Weights of a small transformer language model: RMSNorm before each block, no biases in attention or MLP.
Each number is 128 + 32 x the weight over its row's rms, rounded and kept within 0 to 255. Layers, rows and columns count from 0. Numbers have three digits each. The size before them is the row's rms in percent of the matrix's.

# o: layer 13 attention output (transposed), 160x160, rms 0.129, rows 143-159, columns 0-159
# v: layer 13 attention value, 160x160, rms 0.105, rows 144-159, columns 0-159
# up: layer 13 MLP up, 512x160, rms 0.0866, rows 0-3, columns 0-159
# down: layer 13 MLP down (transposed), 512x160, rms 0.0804, rows 0-2, columns 0-159
o143 049:168049182063146143131138156169189102077142066173187153161118128127138153158097165132133119116136106115174125116161172075160138160082167110142108148164162110135117045134134098144070130059136089126149127075139103156116114091093096159138140080144157121129095101075088122096143110116061061085102105126122113119073108142165118153140094095191105190121135117204125150062123109150123091146135148081149129097143094136135123133106100058128132104160119126116139128113086142121115120167109057
v144 075:131124185115087140170174143147201107144095110128111125196166078120155206123123149090163144120207170118154136137206082173199182159106126172109108181133153139098060110171084168149162153092129089132115174031119150130116156127106136127157145094159130107139157087097107147149126106114138111129111105150127061134091155081072123140075134108142129135104094128119094123099098163125129093165169084136116162136117123149096076161129065103163129080122119098162113106144142116112147081136162164
o144 066:099085064130165138122069090073070184104097182081133119087072147132090060086159144138072118145048090115107146129075163081124051126157135113126137084149123105140170150062147096162124125153089163137108133159139138170162104144126164113120087142061125162092098169163169089111103129109133151175148149070156159130168111102149145153153137163098116109127142117102128080152183142180127151121120162108186147122124144106198137107140187149124111103134165102110167137141113094137097153104076092
v145 074:092115088084149138136112133122191126112139089141136134161168138203132207087124174086130166144182127121118126118082202156165116080128115109162202100130165206126068109176112128082091145100134148122157147119152085172123168141097094069165130140128188107105127093138129089101086163124150174132184109152126068126085104140162129142138119063107144147100137154118078123199150141115141110120120126170078147134154060147137077088133140143071146053172126086110105105136151112126156129111131136
o145 070:154123099161130167151141187143103154129064129123105128070109133077129125166124096154109085071075090122153173084136054103100123173105115176080068144072077084156191172109157087166185136107097133116116129119106172147131085116084160208084097071075144154172143143169145142135182114166094112105111146150135171085156134094097137123144139181153109134118104047146174120103144102120097098143089155121178079148107115144137182159140113127128114154135134169135130135152143147108076175130123101
v146 075:124149110136177111131090139093091128081173166147137122184093164152076098145145138108136118117125063124122145128117153075142068077068073129127133124110075186089143131089058107107166091152100123158147149146151122116093154107173135153101101129086063102125108098134139131152128155176083093136144156120104170147169124161129125102091112219122125112174195120092167175160208192107174148183172095103125175141108151121161178156110139089075147149136108116112135130074059144111104128114115117
o146 067:139157160117071142129159113153151118143124106108085120089145125124185165132116094159128139109126159123129130169161097177101163141240179099144107181142196087163104109137186167123078157147154118086060087108135140136121094140081120080157160108136171116096157110095114110105117128117164146111103077161132091142089155098136131166162149086193146160149117140137133100113051066113116125031101148169092073121114109168118100113160145154144117107084151107141116164161190134180186152129112153
v147 080:127096093145107110109163126099114150131127126194146119093151211194124107138127150141128145159162174090102092119069174154068123112123151130145186114100136143140047204141130123120118090111152189103156096216110072118129132156128153057148155189138106168113139147107134081129161144122175133130129144137118126088101117194111128110120133104113124015072163108133173158143160154160123081117094117132109067178106097146133135121115190125105087133087116152138131128064160126133122167139091129
o147 072:163156101108102125080123131156126095130141088119102147157158085132164145145090111128111111093140128178195160151157059132157080151065127175130135106142108168140211059094121083128154185159131067146102135089167165117125137133130138181170145078097126128167160098125123173108153118155052121093126129146135116155111142081135104098181085128141132184159141136143074141089112098114140136155149165155121125057174083119100114154154045127156225174180143149105113110141076134127096114113153141
v148 078:186158114153064080082125131109142146124161124158156110108122115135056084133152168171078122116129135092125163106038223128163110073108173163153132117081147110087048124101106141086146171140084115148077133147122122114146096128138145118134153175135118055113111072116109193140139154144107110125095171123106160120116126106094107143143181158108096054129184124111176168143204150095127133174154148125120083118091106158170156144152088118083094106099092096139101110101137077140106157124120103
o148 071:082127160100108140123175167173093107116095113144086145183162166141200161143076106160180072111110154142131063192180074154089114201149144097119121160153100148141198122093164096135100144148149123096130142127118150137099178129117111154152111069082169153131122110150129087091128098162139174160146091120140063173152115153111142114152100093160128217167133150097067074155107135164178131038094117098120108098146104112098103143134142125157177117134177175133134128126114142143129147077139145
v149 073:104112125097134144108149125172116107204000139106102127077161088148201131106134155134102138114126135120094161104167143167171168065128145150124137193078157079127196111147127157123094125152110116152132112107107174140135139159073122134103123100133196139131147082153131118136147068151109152109123103181108096157141176088142122156181162105149114195110116130151105101044112130127116160109093158179157126109179107125080061106124120151156151100116070095127099103141166129137131114110139164
o149 070:105123115160115115180157197086127189101180119174166095138094144103066145145159151105148110139146093096158085085093153051120139195100114101141146082176100144128105171141121078136149114069096147091148145120137092170139134146132124139102121147100112153137077208143123119103100164104113137166154202127127143053107090169151153113086093100119078083114134138156141133226168108126104114125127112066110148104095106149156135102146118079084084132131164141121194131134073122085172157137149104
v150 072:113062126107140166147165116158147085120128117164178134163129161126146077159142100091179109154165071135119101129199168136120089100144121045035097133141110111135199142123110115131138105193146138121120087104111139096132052145067112174172123108119119118092097106128134163119148078125099079113146079163133151124129133146109092167108143109193151116185064104144139103057140157108149176120105139115163178137104203134163092138101128118102134070118124113123094067101082185152111122147127154
o150 052:101229106188133082119118196093093194187170155110066097105138126129111136129136108101122163118127191133137177155114098143131161157179118163156166117159105134141090134170179165116171114106124124142113146176099143101119181102151135094088102180173152120143131154138161074113070154110167148155119222143133125142107142138154156149130100158088136130107108217084167177190118121113118161129158094148082104096104075118100148105168132181117119174104100111143137145138132110136193123125104155
v151 078:113121106132190147098106134067092100123093167128117120090116181100100149144133098128146125192184162128108093117178137130142149108040172120085133185110136158101124130100124145167151171094071155116056161199136158134106103115182132088119157145138089161142094098083119160200144170048138125121075132114119089135107142172138120118111137049091143065100172088157144094060170171102143086152142157084126132134138108102070094155147094135131137140158153127155118089114143133136122102128128195
o151 079:164137133073099107063128139140146172103153105143145193123201080193130128120142152178128138099153138111180169139107122114095057174196092147191122052163101080124122143127133116069101122139179149150179068080132108111116117160137152114134115140084149136123115113130123139070164120167099162110148126128147107172136101072125154157159102186120120125140090171187109096180111097156131172107172112135172197094153135136163160096140157163173127150126136114052183136134162110173125140130127092
v152 066:136051128083162137121168147097159118123140127152157135163088161170164060137144102098084091119124138168112090177111132144072125146176158076117132139181137092177098137096151134183102179136174115125098053159134124117157100101049131159150122139110114164120134136105126087103149076094109114128142069116168093119156119170195101155151177141175131207149073136095102141058086145135084103118134176118119115202069114163103098179141128118083131141139108160113127157157168074142137153130126118
o152 058:117254130161111133101086063156081145114148147104136140142126125078101130106153130118163181148121127123149130134138085133177108128102068183133129095085109153106135105116081137056206127160092093151132165100131119119126141150186121127151085145139101052139140111124137146186078122120153146155168184166128115123139182089082146138116094094053134069145091097097137116185146149109116118126091081187141126088149138086111165126111139190107100140112149087154073119086094163103124104172145154
v153 070:112146084128101141102158122146076102170079167130146162058119068087081095116150095202135156125102157135136145137088122152102132132129164110094127117223150082117153139103157100142115124168081133066070127127133116157173127126169177099124135125187135106122103133083114129087103106159209150112131131086070105105154156154134107137174120060144156199104096080169088122127131091128099063104155158121140084061118138108098076098123108197135150129135095183122095141147157160142105150093102148
o153 066:152160167118115075139102149107150146130166080202094113186170164152133133147119164105109145141155115198124067150099156112125103181110120113135149102068105155148129080164119171115135084108144112157168106160141100105083139099108059150118129189056127165130117163140087134177142146108071124173159106145179124125139110145118138123122100198093125115134071165147115120148126144154148106199094111153118173178152111127110144185104107083137060176129154125128097089056132120123117081184205092
v154 069:163101136092118110115103128147082160104051167140074092190158145150191183147116174096208102123129098099159140142177093114128179131127081155108152149088113155115203154207046152194147140117125116168190103148146117120054133144114127104145108111119110193139106085112163170130104135146088055143136093188139150155158127104106141082084115174141094117123141128133143128062173138154148157133087108151119170126100131174143142123128109106172109102135083093136153126170103141133125086137140154
o154 072:115139085152159169162180137074161096104155124102181155098088135134115081093147087129060188118147124099110161131140188142187094107112165114145159111159148121122087119041200106078100153124104149083073141075160150161210114145139168131072191109125112100086123172136106115091135123126168143114092148130105133070082140155167132163158152100136146103128146161118110133211099128110123142146193129079157117106161143107151120114156157144086152140112194106106200131117154127116145157115089107
v155 069:080139114108137120109097115095103097149083169109121110080157115116094086148144103109119140222151075070129135082100131121083133076054132153079120155152105162094159148104114120157135144148084199121167110192130141153109121114139131102117138117115103197115099111099148216182146164143086098123099145111111110169164140155168124075107122112090098094144159077126167079072205112093190141146085145141131135163175162126127123116115145098136140198130098105130143116118081207096105149115119164
o155 062:182113119132104138086143144135154189113146083173126133154164115143206160148103167165149151092166148141151130112170114114152135180181147108173155107140174168180079150156160095071091141086181101112126104077130090121126103150124119111103169158133190140165130140123104111100135136150134098100115103166117124113066147162112146144150119121152129101114119195194128173148100121109088157101181149076102197114172067120129169131162151143155159100139143160070184141163175069210167151155127080
v156 064:172116168116098159124163160140165107134106132139112123179121115124180182066131183076143114060204131131117145170183123190168146166133089152130142170114172170103099095193089163144161136069149111124074101059163137100127150115103160135142106107135086099127179110104111164142115086097152172115113109160094104099153166075110098158124119127172157196121076129084097127112086192149118128178151104114118098134081104140083081167150070137121104089102146131119072169139160118138121099147132173
o156 054:107149085137158115121101067073117155076131168101133164104092134115092080105162087118081081145038104118187122216077144113115102120126121122126126100122117062157145128056101149142125118182080138111108146179157151183141148165139150131137104138081086126069073125118140083116087137113139129219150149087187152128120128101139145156144141137089104111108139098122128074176167107171105095088111093160193109097108133124158129107116170144064099152133147072145134104106146094082098163122146111
v157 072:123161081135106120094100126145123133102154146092149121128110122191030074119126101127045141168064136150148109116017171115125160062130134067146131146117117134138115169103179132090096194107062135116142167164072092159116107154098129121113149144114189100131104135185136148096097162193109150129144168131167136148136105139133150134150114137119119085107154162134124130166171029108148106101120142137119121103141109134205131108130121164090121166123084119134176125108115040136126156148121138
o157 064:090108150110157139154211147173124144191099072184148121128171170107231166187087143173215160089175120115076139099171106100129140145127145167133112140115141166115170099165142084153132111119178127164134102092150152133091133094122135205111107121173161175160155121131122148111158071143119150118119116151091115105119119173079095125114155092177116132154139117097139159096097167143146104083091150095106107173134134125089169153106146088148171121140146172094058135138138208099143109106140115
v158 077:171120108147177134155136147087092100111089144111078137133132095102106145098169107116093128124169077162104149116166086111153117120185064091156156143099117112152100141111083127097157095072126085129144091135171153159125170122192054151061150081167128111139144073124130165163108149187107086136166096135172087131172133138130128118160153237101094116122090180111089151083101134154146142132115090090119180186139108128062175160137169114169153119088092118089093115106118197161134128127137156
o158 067:093129150088142128075080091145146176129165129134169152141089165120107143107102173128180129099066145075141082114097178113123162112112173129118083096169191139123127112154162126133109155112127143110079106109079090124158100111066114095155094193113137094091119152117086131124107152095139127087073133129162192129115112110189173182137118064193116170153152096134162110146110108019109103102124166160174132085088179151126105114125131157047080120124136130145162171154139093086130165145118111
v159 079:129178148118111126084100141115108131164192175117182141054104138137122109123144119197056123142115130089120146139068172147080119127154239176099133086156132119122093106083207103133064163171159154092114149125158127173161175091128138079120126137172142151109142170145118119110147128175160184119125153091086117109132102125179123114142107074073130184089127102156116141148132062118103126142154176140120041115132126115137089142136134121070137182164127136115125150093148075121108165099137111
o159 073:159092127142096127145163081145142089103082061166068109146172106108142150136095165107181090126141150200147050129123054111139159190078090073162108162069115142155170143135061141112144088104148097146174132139100119086074081145139086183124143136064139104178122079097125178187140116114099104133163108165115123147143164184087099094142146165118157093154140111165109100141139173151140111090090118124102179164170118109116151126091103112174125137112143150153111084107157152119117108162180100
up0 110:139161126148096171118119098079101107203201149153047156053090114120191111098169147156183127100106150112154089124085112114095135152117149126102129097122102091142124107101124147095144073183100082096195140081160122063100110154131083151084149131101089143146126124161112101119164102091108143208072132102153155136151149118197163094127102116120142077135081134096109116127126096140102144163130073136139095126132111110115172134104118109094080157141056152111098123072169136133142091107177188
down0 113:056120092137061171177157057129094175153190096111080142122061154142097120161093152123180181159127084157083142166115123125068167133143159136164125121182102103174133161104115126146137100137125143161130126129154179116108138145129140165146130111109098159106050164062116076081090072105153138116136158167176158125083125146082036168124097154111084161139130151124106153159124133139192119127163136157172140189092092152111143123129101148123133189117171133150082138163096130154113116116097146
up1 104:143160121168152173105151075069169085095147144120140153097115146108135165111129131142153095112167080123065074137093103115078061139065117119105127149076130153107226145120124159098059106130127183138145115121140148083143131163108141133136121101128044144055097092092065132117104089131143107139100122124145140131147222088108090145147163151063096115140088075133095162125156155139095143161157098120152140120139166146104186101093155103091085166112145129182058162130134137156148123157123122
down1 116:056150144147114098117159151167132155075176157091188155137123079147135174156171114095093098172119153126129089122142120104161129149179133160209113164142104160076088180137102091102114102110190154082142136177107092148136139091108146077116089116141119098140151127075166124154166129073142201156086108127154126113100077129106111133101113084089114118174152052133100163092057098141153174157106138111116139119176110126150109131157147122149111052174179139153114097079114091084183098128104109
up2 081:131072127174171152115092133143168163084128141149122150091108156158110132078050145072126125103112124111146120174059169048070112147086210123153141130160130147072109124082134118126153129177073181104120146119088121099122104129144079098145128164104081106113107185166075127121144199134122132189160092188117178146170122129124151145138043123116097178162074123125157174089180122111180163152145154096137105149134091162091174122096153116153094121142128137122165131126142084153118114103109141
down2 086:167144138132148090139108130121158116119144110172136141145089122135105146130157134178160135131158091085066136162098152092128132142120149159136096081142138104147118141086100171149136144103080136139061198166151155121082064188111139142105173143194116108080107072083119126068143077088177102132137154146185124143204105125132092174092144160146120155165116103120144089109209161150157098161121150165112109143162099121137092034143135116083110182094190111113175171150095193086124126114102154
up3 096:083132136092133150063155124121101182169111125132156168146114144160109105138095106136110083054090159150085114157153122193136115113096071075138143131121178124149157057124156146095111035093152161119124162121188125140149124158107142143129058077148121116064130197034109119113100118131113127138113182131162098072106085150093139097107112152131126094083132108107155172132116153105122165143102120158168120127110123089169152126134172080144123107146147121161096169138204084145086131148181189